config = dict(
    n_kv_head=1,
    d_mlp=128,
    vocab_size=1754,
    activation='swiglu',
    tie_embeddings=False,
    optimizer='muon_variant',
    warmup_steps=200,
)
Each number is 128 + 24 x the weight over its row's rms, rounded and kept within 0 to 255. Layers, rows and columns count from 0. Numbers have three digits each. The size before them is the row's rms in percent of the matrix's.

# layer 4 MLP down (transposed), 128x64, rms 0.0931, rows 57-127, columns 0-63
093:098119122108098138175112151119130115104124139127167109133103185138139115133130133130116117083180143108183150156142118105099143172115123161125136154165140101117104093143091135136133133174143120
117:085119091172118154137103117112197163132134083161108122159156114160139113085125115108108133107153121124132133134124116135129185151113135089103137149092143137100148114131138163119124152140151145
094:169148139152142155102159117155145120143138157123162144121146147173123113146105144090151160134170157076145106124139186126129113105192074150124136123126136125116129161103130126129128134139153134
088:136146104139112119127143107096128155143118093166101099141151121133146135134077174134152111151093107172122143095126101150159108147129134171122154123102118106131122150117119082096131097097106184
087:104134116157109119184124094112134146098153111148099066123136112090140152126141175141156144151138162106139121139103103099139181111129098105123155143128126099111127134177112154156136111098116120
106:148163134114113174106153159109172108131135122130145110110174130132118155110126135143100168070163102107130091117169121125132154143141079140120132137152114128131119140088150170130181140115117116
088:169118154161133111149139148113128113104153117148103132141167157133119148137157154148110149090136123165150145096181125113106185145151096116121122169127151133102154131165129139107178170137121134
107:112101124114138131135087129120144141107056115154125102136113132121169124088090090164144160148158116149116122174105128087111146150100128106119139133154110134107159144157151091119167160125133127
121:115159149122123118078141122136126122103105155140124129144133092125121135133105139102151135121136155114166153167141154136169098113114148156088129115135149101170113106117104152163182110137194092
106:139148152094148109111165142121114087110206109139135167125117153155087127117138121131128131129166128141088115143099147135116137114131110132099115136131101064133108112152093118176152125126161133
095:188113146104162134127126114148107156144142119147116172098109120140125082115114108114111144115104125086110113129071139166133137129130135148134113128125099128142180175129113130110104086071133143
107:118140088143106126170141169127167130095123098134142128102137088105112136078121172154172116163142140170151075128097139113130104129151133119130142127158154141169146119158145122128120096145149136
112:133116124058100127149144125076101129151115146139149116070080132159116108122181151130140111103105106133158134099134142161120133168090135129124155161146164111127144154131124147112117148120125145
097:136130154152133102179135102058183168126124103119099128137135118134113126177146135129142168127173129129121131136184122111130144123139126123134149106132091151154151090101129131144133147137084146
123:111113157088107120099128099124106155137103154142163078125113117145141158165141082126177145128155128132189127137153100130123103095148089124102134136107149108116095123158146143121162099137125153
096:127128090091143100134134107134117171099133145139109107152092169151133138079160100154157155124160098099109089108104163122145094092139136120078130113134131121121133153161140137139150120143112083
097:086119100181140148106145132106134103129100122127129185126121095128136116130091120124154134106124130138085146156107075120076100090104092166141146116142129102129125160152118142105139118130089152
100:114147158122155111097147171140123102156129149119180153109138121151116103111133122129143154162094136116150141174100125154129120102111109111135170122117136133138141187094118110115112065109147169
095:179061153126146140126159145144157084123162095154122149117133116147109144094111069123160105153102155108128145103115130130147167116139092131118156092152106131119142118145120153107125154115111117
097:122136140132091104071117096113135171127184185120146121111185111133116101112128127150131134133148104134123096108138089126112164136118132118151152119129107114110124163110110141144176087161133140
104:130166125148131149133068139113143113094110154153137121107145105096133180146167164153127150158146130149098174131129117123103137093144142153093167158156136115092126114115116137123153157167118144
105:139148138112092122117138067107166108162152120139132159132144122102177170141160115160154130079148127128108115168180131143150107148167153128108137099114130153119113126089115132135105150138110120
102:111148189175138142165116144116119080153150161137139159138092131122135141121141140139158155147143140133142158122120155108118144192119135104160098139119120069140110135131136165092109102130119120
104:141104158140124150068103121129130132158128116136141147136128111103144111134167110154148155105140107091147133125158140145084086103140149134111150156115086145142158075128103147115106111101146067
097:126099119136134097144123139161171129134088123146117086084136122148129154123147143153121136095164148104099148121146182157149136094121156140161078124152151132130152116159150098141112172129111167
098:138142173110127157084114102102116114143153124165167184148090101105101141126125093124102166122129132117138141099092134119132126113128075140150135120134117106150100164102091171133119117120097147
099:085129095095144115138137144138186154117110079092116106151139106116110116146162120149132100097142121130139086133147125081121167117132146118095141082167130130124104094132135137104175124152111109
120:109130115145149098069117087134066153136145149150155106142119120132143155150132102088138109150128155146092107120110141156145087104133118182147160142112143117132093105145147122107119103090149132
089:157116174126112102127125105088153151147108136128139141135166112108099098133172090165121128094144159131136121111111122091098126122132153151083126148097182117133124108125090102138144155171094137
093:146117133133143140101109101155128094106101169183148107134149114108126101133128128080153173139113130116129092143155123160132084075111141102143116117115131088124113146098125101156092122099167111
103:119124161182123105101137119123102114129136152134112135116097130128129118134089094117141096077169124151087110133125157121141161104155144154151091130157145130167180132165129139156130119171092117
107:138153135091114111187102181157094144142131128105123096145091102126107132117119129124134112109119130201161118131098129120128123129115133106128113138111162155126143159143130171105104137122087179
095:118106104115132118120080148092091108136151156148114128125125115134118164141102165141126082165147102167140109137164158164099113129127135147095140104164128092145073103154129099106123099148143142
102:156125131147183094148147124115172164148146152158099122118140127129130085141164119107105155108086135127133160140140079087167128115120131115115105116120144115098128082109131119106108125178150101
088:151135148119108178100092146116123142155113154131143121135086120131184114133113098082129133113127120121127145133133130173108092143131171113092132138076153124176099131119140105092147099122170135
096:136140119168132144189111148145091149126072079123137126172138112131105143152156076156138122122153131107138110127110156087123126114098110134128162116146127139119095142140138150181117153107098118
094:126151128150120139149138135118172172130150157081159130167117132092151161149097126116116135130150126105098133163136115116068164108151125166138157111102094157146126147146103119090107138111137167
105:126157158124145153130086146126147111121122153162112106121157140131178123146140122141181113136102141149158107173128104150091141107156119111149128137128132120142189072157091155096108130140148130
100:110145141109136160167143137148139130153137152121115112112112147138137127105190126149082145145098144168118147144152084116123115109105085154079123160159113126118120158069105144139163132126111151
105:123123149126130153141154147141160133133143134124116133193121134167135166101133120133142171142116121078111118135178126106136189137166087152087130153122174147122129088122132142129153126128147097
090:125125123112107175150157107109119109104133099139164092164098153122104126165099122148142104097151123112195143142133094106103139140135146164117090112096119133116129125120096148104093095139170119
101:127159121136134125113172152134109117139116131161120151153117081145142130096131105108132088133079118089096136123121126090154096089151064133125111148102092137136124110131130147164129084143119172
095:113107115144108100116159180171117148143166139133138094131117119120113146120155092123127155119137121126096142131128091130160173139139161184120145173132184128161123159126142141132159171144115139
103:147156089090125159151134110119182174109109159143120146098149096122123148112161132157117128148134104120155152136169129126104155143122153162158161138153160125111132141108111090133084121101154096
103:116116111097139168170132093115174137137103157158137136151133102147159165124172144160161133110117094133133086110173100129132144137129121129074107103129144124127126119133117162121178171122143113
101:125116135085122109109137118129121150130142137131121150112107123128157160144144106131131078149105109163117128119142155161133190132130141149122146118100218105160090097116143092116109130117093144
108:132144143130164097194173109133098109077141111141113113146075116146112136100122134126122124133113133139149132127130135102145124126133103149159152163143130104145087072154126109098091150086113122
106:098146146154134149120149139107158072159114146166150125146174142113091136130123152167126089108113119146090145123124119124119099145140132117157165129087171100153147195120117132131135100113123125
107:098134119127153133142096120102151133141119158126120127110128055153163146110129125107098095152123139103133116111127132087130108099140139141082119096119148177126112106093129082096132176116116172
099:156122140151145111142185112127150129110140104103149109118123104105151170066144137166169143126135132134176138126130136127127154153101138108126124125087186108149132093164105152147137133142127170
112:191130120163169116093111110160164097114120107143134143153115120113129095162138142105139079123115108129113119111147128089146189134095104150093148129133092135128148080137142100123121125110136142
096:162086125092155091103108176137117104146134113122142116091143122075104121124103137140117151139112145123122143108100086128144152142127126124129079160079117129138168124125142089097127099143165093
109:090113130139159108096120187158133180117074151096121158148161120176172126134132161150123141131131133114143153124132164108122127092145135128142159151159126131167107100115121145125110127118094110
093:132130109152147128127162145068104130170146096139134115120111114141101151160111156143122152141135083139165154123148157117134145123141084138099134142125151187152169167096129159133152133103112160
109:133145111097136106124127154153125126082099139152158119157081164147106072109128155111139103129150116079154122164134103124163139089152129118123126158146135149161128149117146136150104155132151074
107:123138105074120133191105111119128111120113114120097109144106144153113129120143162167152121115098105109104134137185143117106132135087143135100137131163074114151099127138131116141098168162144163
102:106123157087125105159124099134102062136120127083133146118138122156138132139139103130140136118106163129125132082121176127115104087134100153152159124151109125159106145145173108185127142097128133
089:115106143117120118105115117115103117102149127098149116106117130115155161193153138093094097174107111116128125111123133139140082108107116122106084119112148159193150101113100081117141120108112117
094:117118130129142124195099151052152116142109128112121111158181132133095090102150116115088163142118132100145090120159121119119126116174150132127152132166144124150156137118109143135137153146117135
105:162126098123138118170090125096138137134133187124103140128112130146131152108166143135171090092118121144105132135130134118137145122119159123078156183169146144136104134175149148093107140108154116
097:094111146113115111137131093142140184105103138109121156069195126107113089128111126159089119133169153125145171134106172109114138120100114112133076133125121120106127125147148159134131129123120135
094:121157147117101138137053125135105119101149094144061110142158099087128145119118101138135122099166137095099143141147151125102128120138117094114134072119132168115126097121096124133113108136115127
090:165075118148157126109122123107152097078118166137184118127120133165135139107136116091157125145147117150121122123162131143137124098110098125085111143105111126146160160128106113169081114125089132
094:151085178143144157149107151145098128082130101127125117094133131102139114148141160159123119169090141127131134166147134143116120124176116165144103187134116116147133154137132165130149148146094165
099:118117147173152135129072126131110097122173136111161101117137122137145117119141147106116157139167193129100107161142162127141136150159137094141117089107176107122163165125133146115148124105125104
105:101137148130134164106135105143189174108161139157113115091120160124139151169159144105134132146143131110107089124117124101173142124070105114161116129164112132147166110137106118132128125112086139
103:128110146140112144126120103134108115127079084128122094130119116122116139157138127128124132161105159133121173200108123176149127083149153127122123121100152114156130098121138188074114141116135105
096:085122127159139145145125082117158142124127144132124135132142127170116158145145115189136133126151127125145120111152145131112166111159110129141157177187131191157117113129171123118142115082126117
087:191136102156123153178143124109169129162125131108187109098143100103097111112152135147117136150116106117162120124122128136124127145136122097075095139140131129140159094114120167149167109104107134
093:186134186121127099134139127144158155165120161098103140122158100112120135149143119078129115164147105153173147087137097145123108136145115161109114146143125087107106114100124128114125096145149155
106:133140117085118122138149130124147090126108141133154100172141127111116110082190134138130151169094099094127133120150100069137137073115130153124115148135102127118089125104116143106115119098134165
# layer 4 MLP gate, 128x64, rms 0.145, rows 58-127, columns 0-63
104:103149157136125098149090082147116151175127120119154155137148104091158107147108140145130147139160137091080136114120083125150156139110084126150136143141105125091094133157134172145130144136157155
093:163138178126112136109151111160147143121096085116157129089080139138146108135132129099178155142147163127134112100143100152118115122111096136147137148100152133152097122091108149102163121144158171
102:116134140167168137103108146115128170087063167179178133112135117168118128098124130103161112118130115137117108152131128147154140142165144085121123135138128106145111136105123132155156110163140098
090:169123112149131193119129101096121135103137120158068133125099122121130137119104122111123159094113145047147119129142148140105146143143092104096107097108133142117098161154134139158121107129123132
101:122175139181097075089155151111133139111145103135105178146137130144122125100071138114116096131148142087165120140121097136101160124166114117129107143156141136123113112131133098141106148089136113
109:120145111117126162114104155135177103136107152129125089131098157104143137107127106118124152135091117140132106183095117149139092125109117135138140086111107181161100118098101105126129153089180120
103:146115141132140132149126098122139119145123138089116159167066157081092151123141144137088067104124142125142129140105132127124084100128140164113119139081130111095137167124083135127128127169118121
098:158120093134090129103095128155140180141117100132163125089162164127143114139153141141100118157131103122116121108117128135131132120138120108150136144130122156103139140133180109102084122125038122
108:091124099097136092135111111116138155110183130145164125140108141116135125149097150118174110123153104124108161151127136161164125161101135117109157139164128116127170121106140085112103130070110159
097:164138122130186146128148129147119100117110121106122170105123170133122110128079116155136139083134143147171111127156112135107082103135115102120113145151175107143145143128088114160140107072127138
100:194081145121142145123132120156104121149161137154103135124114123155100102161138102148125137088121131078067136098140121133121139146083129086117128129101131153114085173111137136127107146119134131
098:096130115130110109118102197060120083124147153125164143136096127132139119129154112124149142131164106128125137125120099160118127163133074141126141156124129085108126166144152093141115093123154125
103:155125120101103144088118125172058110152130125120148114157117110135120133116132159079157123128113104116149088161107159154135131156125122157098112087141125149096090106135137121102126147149139078
101:167135147097131137114129111131114133167106193134138140139124136158166118162104118126077152121134164101099126131118067101132121116129104100124092153124126105105145176106138164124127141094099146
101:128120175111146107085142144101111151132093165120182122140137094130157128147094150140114164158140133142154131120139070117084129160129104105135109100144119092113132114108138158105156117146140086
100:137145083097119143154110089107166155106161077133124144123105133123144131140116122116137131150103136128127110149136172151192135143151146099159126140131115131138142118135116045114100103109133157
099:142123103146107138093176121102121131170182107116174118152086127127140131148151147146125107124130141174084130088106150140126138146128146145097088088094126163129091104103106140118112119106117121
106:164083137159131161121134127098156135134151163119124146124103112120088167109105139117184064097123126099128150098126118132106143113173116113164147086129108148150138144143140155137112137097111106
101:102111179111113137129140133091139126129152158126148177086109101117127090091098120135120107128132136156153111110122122129086169117107106135125118155108072146140101152099097132084155094132155116
090:142098143126140104135146140147143157125147070097133124158114140157104100106108093078114096126140121091172077110122105143138129132136149108158091163135120112180149102132143121141102086133137129
104:090107121138167162124100167135123152113140096150107157152138135107126107091106090135102140130085143162152110149105142137136119125103121084129193145108134076161155099120107120131136124129147154
108:137152113091170087146140124126112159091094131136193135123111103114127107114112120147131098135101160146091101116080109141135120103109120121123191132135120162156128131132130132097137113127097179
105:099152131093118127178132078143129140114147114111111154069140134167113130173089151127155135165151120149142125158121137147160140117126116116155151131106169156163140133141130121133076119106098156
108:142159095080130138121094181108159171139133102154134125154110145101143139154122116118172151157143165115150122121114116092142093117081096124144155129152124157103120116093124093110122091124155135
098:133165162153119113112086119097138151140130117110159168139095127132130158140129150107124127168112113111166097146075137167104120094127078125131176145102162157115125159135103143141095141134113149
109:153164155120157137124140102119155095100149134118113149122084111116106128082105091133139092141107143172104105142120136135171119142093116113139147146127061134185154145129107117149115107151135150
105:146111106133124159115117126148151169109098139168143114129104177111146120107160146120144144167093130071177114101101106168139093136162122136142096127075119139107120152102131127146121126130092128
088:111146096141136149095155135160113111138164136120087112098145116165161128132119123122142154142118125113145120153190155164153146130120121090149161061113114151167131148139117156102101106135104156
087:103124137118147141115138150120119078157115123177141091086130139150101163146145113110143096109121092128150121121112114161172064131147165107127142129145146174165101094095142112143140116137128141
104:151114117151131128129125103101100133136206152134124141156091135129123137127102145117102092117161151144129138143120081133130112182124188115129132068119104124128137122110149080135106162128121114
116:136138142163069167076125103090120127112121141099116130126144155104128150128125085133126142177125129075155127130144140146112119107172144141092156109129131146160151116156117131160093104107121093
104:096147161129102126138133120143119100096114099120122146091140149136125094100130148138104143161123118123141147102143145166161153105105071120108089149176107075128165150128177165134121129140117145
115:104158096112103138111132165132138156151177116069138161136148131121103131130106136135172128129128125122150092119103158175166144141144163141120162125108124162196125120156111120126110127098144136
088:153094116144161143130133098094135147117094170138169136150112141122107108125122096135119120152173144103166107185115119125121126121167141106142088146093091116124120148103151148138115099176159151
088:143181148113139149116093083097104125100122138148100134165118153128161158146098149131104124119111112084158117090131087138121079130115136143124127071137155091140158102145136090117142114130124135
087:151162135148107127090125110160164120095153154109154120126146122135126160104105143156114093117141111080097122186112132122139142148143139169158159123145097115132147169122177161158139126118158150
106:122121083104076092162129111110142125164179114112141149150125118154126092147114154156080115119141154136081112130137144124131117136119153131093119121099115161111104130066151137144110088118116146
094:124085095113109091088142081104146129134138120115102127137122136150137066127110138133094108116153142090146134072079135136125116127143113115121121120104136164157107095125085125137100152138083148
109:122122118162183138150138186122139106141125120130127126110099138121111137168123124138110096113126123178130090086077137128137087112143154135121136138133127172188136150078126095112103137116121125
099:139144124110108130146135119136127154147122088068122176096134132109136121122121062140111148132115119162152109156161160163102096102109161108117144124135115163116108109158114151133084135081131150
092:153168131116117155141139116152099122140173095095108111146113123121148135133130125165126163174136141070117169090107106151125120115175084168150137113149129131103150121134168113107109150126156142
102:135136119142112119157117128157129132101140139161137148169119105150137106108111140163151119105154176136076144143107073154101109121159092157104103174139159103097120142140157129089138131162136147
080:129145122143131189143127137118112137136167104083103183129134133077133152137130142146108140166147130064134120157150054146108110151122090135123120110137140119123122129135156143162113124120133112
104:106060088113164150113140116144113132110136110127141132121120100113142145154108075152143108175128171172130068142096154130124114125130138140130139139125163107146135126124112155175120152165124122
082:161145108123127141114162120130135124143211113114110167081122124149152122152153119099146111114126134160087140117119141118109158099106149162095103104142117101114096142149138118129139140089124184
095:119123137152157102081135140167155130156156109103113134136151150107102129137168121124139112153139135102179164103101150134120161142125139119136116162111155119192109181095113115144126091131128166
088:088085109137107136117155115134171116113128144173107127148140213148118151130122111155132099144106137173115155117153130124104123122113139130177146119167161124138135144131149122087117144103140094
101:123129172113165116146108145132121153137093126131141179153127123169147085127115102133136147125128115128103132112171105143154100140118085118153131117171181124103093171108130115140105087145101163
087:159137137150108132129149142132117133108103143086148123105115173100160139079123170141106166106141135124146140167122113132124063087116162144150151158118136139099133114132137134173112148156137174
108:150198107137104086076099130120165122147116125149140120115141114122140119153139133091126129136141084120088149121145125107120130154147183125138131131153093131128168086147108081146132098103131138
096:137096134157124120138145098106120141204109158100112075155138147090172135102119143089156161157111099120130149128097125113156118150117153155122134123098085120112149131125162126108105107133132140
107:109160107123108150147129097114125155153129142146172118181120143123165126157139117105132144194128167094151157161130094150147104152146073103150157104129108126150128103121127098154121138142119108
093:135193142112134144140106104121129174113117117121132159127124211121138139102125086130141088135123126103087153128089143171147136132088161104109145128108162132122112125126126097114119154101133131
099:143151115161135095119114108140118144087159120163133148146119219147143107125109099149124137152133184116137100118129061119121142152118114134148124145109141142102119158139089140109114135124107115
103:132106130142101133144133131159140158106173121147128139168085138109124128097146133144153135083151129156109145114147077165159103157112085139170117119142107095107122143161086110154118109121161098
105:110115113193136081140138108158132124145138100102121157170105084125171137128166112127116090126109167151132109104124138165109102118106119104138130109139144119167114112090147119104120149077143122
093:111134113121099149132136128102137169100158124117131146116139137084109169165135137060135138166122101123132116098118128150153120130127135123129114112156170149165183091132121111092145097075111126
090:135107132144128156063098110179126113123078151131094134174097122110136142121145136139133106111135083131123149134075136106152112120083096123111122151103093111142089125108166145109148123130140134
108:199150151111174131156129142129126103118160137098134138108174139125202109100131111126138154132116152114107145123130172116116115132110102128136097156134158129098115160153118152143098147155131152
099:086146153170090153139134131118137137126118113103116133119172107120093095131123110164127155150136164135124125129084140144103101144075139085158125146117132114150148137149105192113112105142119172
112:146141126152127109130093160104123148120170169129135141139107104095118107125090161158107099125134132097071089153120119136122131159116112124144118117122077071126129169109116158128156139151144171
100:113138173088118117143098141134124156151102176115124111104148100094127129120095135156150123107129142069138128160103097132109111129137146144133123139164131122106102140173179152106165132153134079
101:147157159163118123096157153092118137124148188112130127096107122154102100106097146161135153137138146142091093136131103137100110100128100142117185111134074131131097120114149147118146091143123145
096:124160095119160101139147070093151143153149147153137167135095136156119081154124114117074115171130124097125129117141122109122118165105152107123152116147124148116114149094141087133115158091152122
107:124137110097120093113096132155107114143075113121135101100122109141094100080063133108099135099172104134141132111119131163119139113164145151097130100153106104114077133157137129109135134142115103
099:124147088116150092123133120182151118120126161136147102105090105118104135122107143102132132140120135137124134104140142121186136146100096148147126112190073152103177132139116131109134112103089154
091:107153096131156126117096146102128120157127084145148124134099090151138123127105097136107189142138159107157133112102137108126143120114074147154153117184143133147118138088089091104120118144154148
092:140158134131141128171154119129110104124161119088165117102139162113131125146162118119097108143112117166158105135086139137156112138119123120115135061106142133134156119108126103135102093076101184
092:168091170129118136122143154107167139143121119115071166129142117128158157127146131114187126148149136112128130081132152145118115122154117142177159118151131117119110093131162084130132086115104101
106:121168150146142127108125139129086095135145120133151164127153152134135112080151115151106122127079136151128144107102181136107160103100161137088115157099120113128074146094142149119093132116109161
# layer 4 MLP up, 128x64, rms 0.138, rows 58-127, columns 0-63
110:084131114134105152104143107132142177137158131137097144151179127104128158104118094101116092155165103114135136118101108160166148153177147122126169147117100127118098114153164148115152122115155115
099:185145122107161087119118136139088139139151167121124144141143102128110125112109174173085149105095141129118156109146132083077136116112106109135118150130116129067126139169112132134112152111128116
092:083076147132144116128143108153124129127123175101143151130126160150164153138119146103124146092152123133090116124121186123052131115155122133126135124129127082138116106093146126099097128130097152
087:157157150194185144171120118086137132104129141160102136101104112144147097126130128140138132141194135125126132117103101138142162150129093121123083092118106089140143158142111137141126124132135117
094:129183162142119062109131160120137112126141125138160160152135107146145094115122133127095141126163154109175103187128088133101146146126099165118141123154121097133140128121138102142146141139112087
088:120160088100127170122098123121144129126110158119113140156110137105134112103134127119098138139118131146126089186114095143102119099069118152133165091094106155144116147091089120122166158096132130
099:133109149088103126150078162089162124137116096131119124143146155129134130128106103153155088103149151144126154094125193126175109121159110173122142125151127134138134142140142127127150143166096087
115:099088183103147150135124158129194127106128167127104080141137127139106132131123109114169121137142113127138142183137155133168118151137125169151135113150101140139142119119125127123149123140168074
107:150132142179124154140136132089134111125113125110127100145098089119119096146132082130104186118110157138125116149151093120141136124122078111172121114083130156112107157098134149138147123186129146
098:136128162176150103136095103119131160131164107113145115167093091108127146116143113130112141165111141090100151132088130118131170137139140118135160131067091113100143150135143145080103148153135124
107:117140113125127155109166158089119123129147096148102121110116114098100166128133110139124167109146157156102094092118147122152095161092150088129160146128112201161108123132133104112116129130168126
102:120143140119107100154113154120085093153146163118192086081124127134144135143140114159151152136156107129103106127104135116133134151139112127099136153105096085128121146144110089089125087097160146
091:146100116077126159142100114137077126158146096087134105107129124130126123155146140131132143157133072113137115091122141190152135127149143137104074101133143125118116110170135088103152130152127108
130:166093164087100096101119125133122177160096165132175093113149091155144116147118112121155148122182113115109123110128123138138126119160078123104127123112112101086110139145146158129147116123119125
099:142115144161163154080157093115120125104145169110148148138143112137124156142130138079149144131095162081133093160138075139088118147106103134120125114093132136137133120121124126123183160143140158
103:122131186131137119093117153116114104133139190169126151149134160117130124115152141157091104129138125111141097132132109112097154102094125159141096145138115119116134159123154172159158131160109070
103:098115165088112113120103152154110133104109151150167126100149104125104107105106095138141149135156121104163134126096116121146098128112106097124215178143119110136125130115093129118125113126159154
103:153108108067118107100131125157092140154101095123138105109154117141140081118096120195124176166123099115153131127135133109171134140087133124132123125094145118101104137121100123165109132125113130
093:084115141079090112123111123105105145147105180099159112118126114127102127131097106116116135116131157109119105187123111143135146133139112128111165124135081104126077136137091175139126145106164150
104:145110129125124112139144158127169142137110095137111144168107169144141116117117088083112111143107124101128101134143122133145083143129103133123082129144130158186126088165182128114137087167109117
103:138080159129129167118133148136120150061103125121122135149124145158107097107082073156125112160097138141143109110076133105104121124104109152151142142110154126157128104127140144144154133094115166
106:114135148135139129121129168138138088130140195085129079116097138143075099094123122121108090093149132130139147166105128119092117121120085140132133129108081133127151120117094159101142129145150109
104:137125128177110135116124181109119120141119157145105094146095156141126139086141140105095104073097119158089133131128089123130115142102118139089124084115127159140105104076111130109153105113150107
102:157129137119097155107098119152177134150143048133099081134135095125113115140129118152108098165117113122146128150134144160179140172164126104117137087096124126122127125126105123155157121121112123
098:139118077134170134115166146151104134135158190142121166130144114153137124114104156142099106075104153118116130109127075100106130147114123092109151141120087119105102114092102149125145134122121104
101:103133127080090136120131134149128153127135133147117115111158052135102152106124115130186104108105123171110104132111155114183156169109109136111135125138083164136133132150109123127145090127117129
102:115160135138170074125143126122134158096143118149153115137166097119140140147128099108136091142162148188111110098109121154145116145113109141115199159116118099161135117127146088115146122144149141
092:175120098120154104143123101170151137127152098128111152126108164150157142162166125092140138144134110140140120128171146185158103100096149073130123113131124130140157138131160101129134096122088141
087:143089097147100098135111106112124146122128131078125130131124113087140089113116138140136172134109134122137135136140173091092186124065103115126107135130122110099120166150142183141119107136113107
112:139110179139105112113131139112190112112106149141126127130092159141133097143129081138088095124139097116133133124109155133122180104131124113106078109109089105171150137135112169116131120158131096
109:117113112131069134121123136137161089131131102123128067086143138136106117162137129118134157142130108120084116174112155122144158111106151165097102097151143126178121124105104148096120097108144106
097:092173145141107144128135130116101111117132159143169131087134157148125117108109114115108166139103108177132124129117134122128145079113042135121137169154125103173159135125134152122127140128126159
105:100139081119129103113124173155081165111115124187147131166099148146159125146154135142144108126144101149131121119110144127119101147114118096141133125139132121138134109086184113119114119156158189
083:095178137153085094095135169132107158105144127169123095125110108161154148122148140126157104127128148136121132117114125182102111136112145119166143130136114101173138108099098125115150118089084126
103:138144169107133136124115118117140118111128153177120152109088182150143143135104119089137114084109104164141094142132118133099126091116142122105139114116152086160126104172147107071125107139132091
104:137151122131142087182120103109132143128185137127151139126102143103182124190137124134111133147129150123121129121128112139070133139082109145141155153138129120108129130130066094108128126152137171
107:124148144133160111140124137101128128179104122128142158101097162102210118099127110126087174139130120128083130109153128092113122126147104101119171082131132115151135106131098140122123106137148149
094:125150092175131113096126112105109119121117096142101159122136112141130104129153146133105163110145144093100081123089113134114081171122125131148173135116124130101108104138081158095170131136100160
101:085142121124114152144076176112142161148086083114097113094160120170124092150127160124107155104142130136110113121164097141103088137141134148146110098131108138112128140144131092109149149160120104
096:135105164164138147146144077161151106109130144098107137111128142138122149094137148092103109120112102096124167140100156107130155108149164143089155104166106110116174138131144119127120167112179126
091:110153110150156123099146124130100132107061149128131151153126159136156101092128106110128129147107152159123083111151117108110121086126161098127102191133145133115081124149132176151126132111135115
094:105169130132111121129151134156087153111142135106135141162134143136100093146120120164144116098113144126061130131142145149120174114116131159149128147120182089158107151097157110127108153163085139
100:122144128149167164148114138123129097116170116083071175122145138083119140138149131133102156189164129079127139139156113142098118132147144131145119123116162125132133156126153116166105127103094129
105:111094109110140175094113138128098180113091135157127143144168126100146118141115122133140143150117159172129084116150122139105099136130107144118100133144132121107136123147130177148195174142103124
099:121125139140113109143119110124103131121167078143134159065132132159134124136123090085137099120111125151118112075132150151146160102110155132120177178094121108137096126116148111101113167109105143
113:137124115136150152150152120122162106143167133123066139108072147117068144125127101088124112109090104141143128130104146106106146126154159129182147128142143116161110178123100111107115115116118120
104:168105112092130105092115121103101151092120143101132154126106094146139095100110149107132144102126163152171103133144143135117156121133126123089138127127047137111087088119160133112149139125121145
111:132087153079164101134121140126098126143087141109146129135129150138138136153152119104140146120132092107073167110163104113157118119172113146124091123157179142126105141138156124123091090125100150
097:117141134127082120130143112127130166108107116092143130130134141122173082091154171167084168128117163102112154148147174138118104080141115143149113143132168121116147126133144156144108142106109165
111:112138133090080158159139162116101135132119130112151099083133122108108166101107135164128151117078177104143144136092144111130106116165148099125113106116091114124108119129091152129156126159147164
091:118172095099129103112103182128121099112130096131125115105113131134100108148154117173168126090163161096139105161094134155106146140109123104167137122180148113128111133110096120132117122126171116
110:109095136128145126074132142165120121130133104119174116131158113121122122076130119152118154152107130108129172083141167087127133079152126113128163147140131127139150095131104175146107128176147146
097:143181137106152102143117138167136138137139105108117124115147197107132115150143100138150125145102143128091135082105123138141093125099160099092151119107142118116110093129126098101120156069120155
117:133125161122093152096138157113110136098101152171151131129133097169092096090101142132144102073154108130132139137097154130135180129147104117180148130135145116106092125098160126120112139154108131
108:088137127128093162125149141164117165098110125154178129139168116142164129073136124125121142105145119133112103115151125146166099117160094144150138117166145127080095106131127131172133123166155131
106:095164120131150143138154156133085106104165114119078106093126122118085104135129120112118146114129106129125153113078164105089162130141167141120118190124137146130107129102130135112074136116108136
096:120139126114098098132115145126159164133119115156139111137114101179138085106080145132158110110177139107108151111129111118155164151149120128149156137133086096073089159121152139111122129171138132
083:132130144137133149112084067193160120143117133092089161138112139112144133133130104178125128138135105099114148101102154104135116095084150091134142143101126080116110123130142101101129139140112146
105:130127134103169092177148093115131129113159130127153179123154134094160134145135116108144123111117153111152096115129142095092097119090132137103105167174152155143089166153120137101141115112143151
107:184134129109110110120090140146099136137133123122139154134156145128151128125121161170154135110129114107126126138162106130074135154118142167158064114143084106093117153140151178129127129156090144
103:143108100130135131113117150098134150106153131135161146079103136100126115100090147149148100119139134100133056127131154118131105099136186079147168171103131131126119140120128091155149129117132154
083:149107152149163116118114108126136118118091114078105142182150158132136133121100169135120082136113088093104127115167127166144145111153135134113125131082125104089179107134098125134123094110116116
088:148100147105133118139128139124129139129142110130116173145148103149177104118154140132148151073115163097102134093127150085102122090076114139081123110114135140108124093127136139099097129181157125
096:128096142118119140139105114153112166145107131139171076140171123150149154138145150113132109079165131173125135151142126176165142142128122118114096112092116104138090085159159132141138119155124098
103:107143162108144050135104127089128095101118132115135137162115130094134120132111142150103128176147151145143107188127120150138108127087111121163155121134128136103155136156116104106153150161121098
092:092112156102118139128117135156138154119090090079141119094147135140103117138133105126141134074135101113139130121130128135136125123177164107134108123084172151119152118175152089159162120102164104
089:087125097103103155092126131136122075141094108104104104125079071159137145129129123118142142115118162118137138126114166119118125100132136124129122142162144140201137130110085097120133133127176138
094:143139124153123144167149134114084094131143110072172110143148114103140142149164153133089140142125140145128106152074154117128106147138134122119157105105139128142158125102121120143074131087096176
100:109163096148110136138120128155099127121111123138175101117075182162140125131111152134116122088087115104095135172159130109118153115102122129138099076119143140119173137174148117131121155125119108
113:106108145139126132121158169143109078151102161116134125152140118117140101109142150114107150135114134117141148071135120083088144118139122165105128153111126150129088105100140164132076125090090168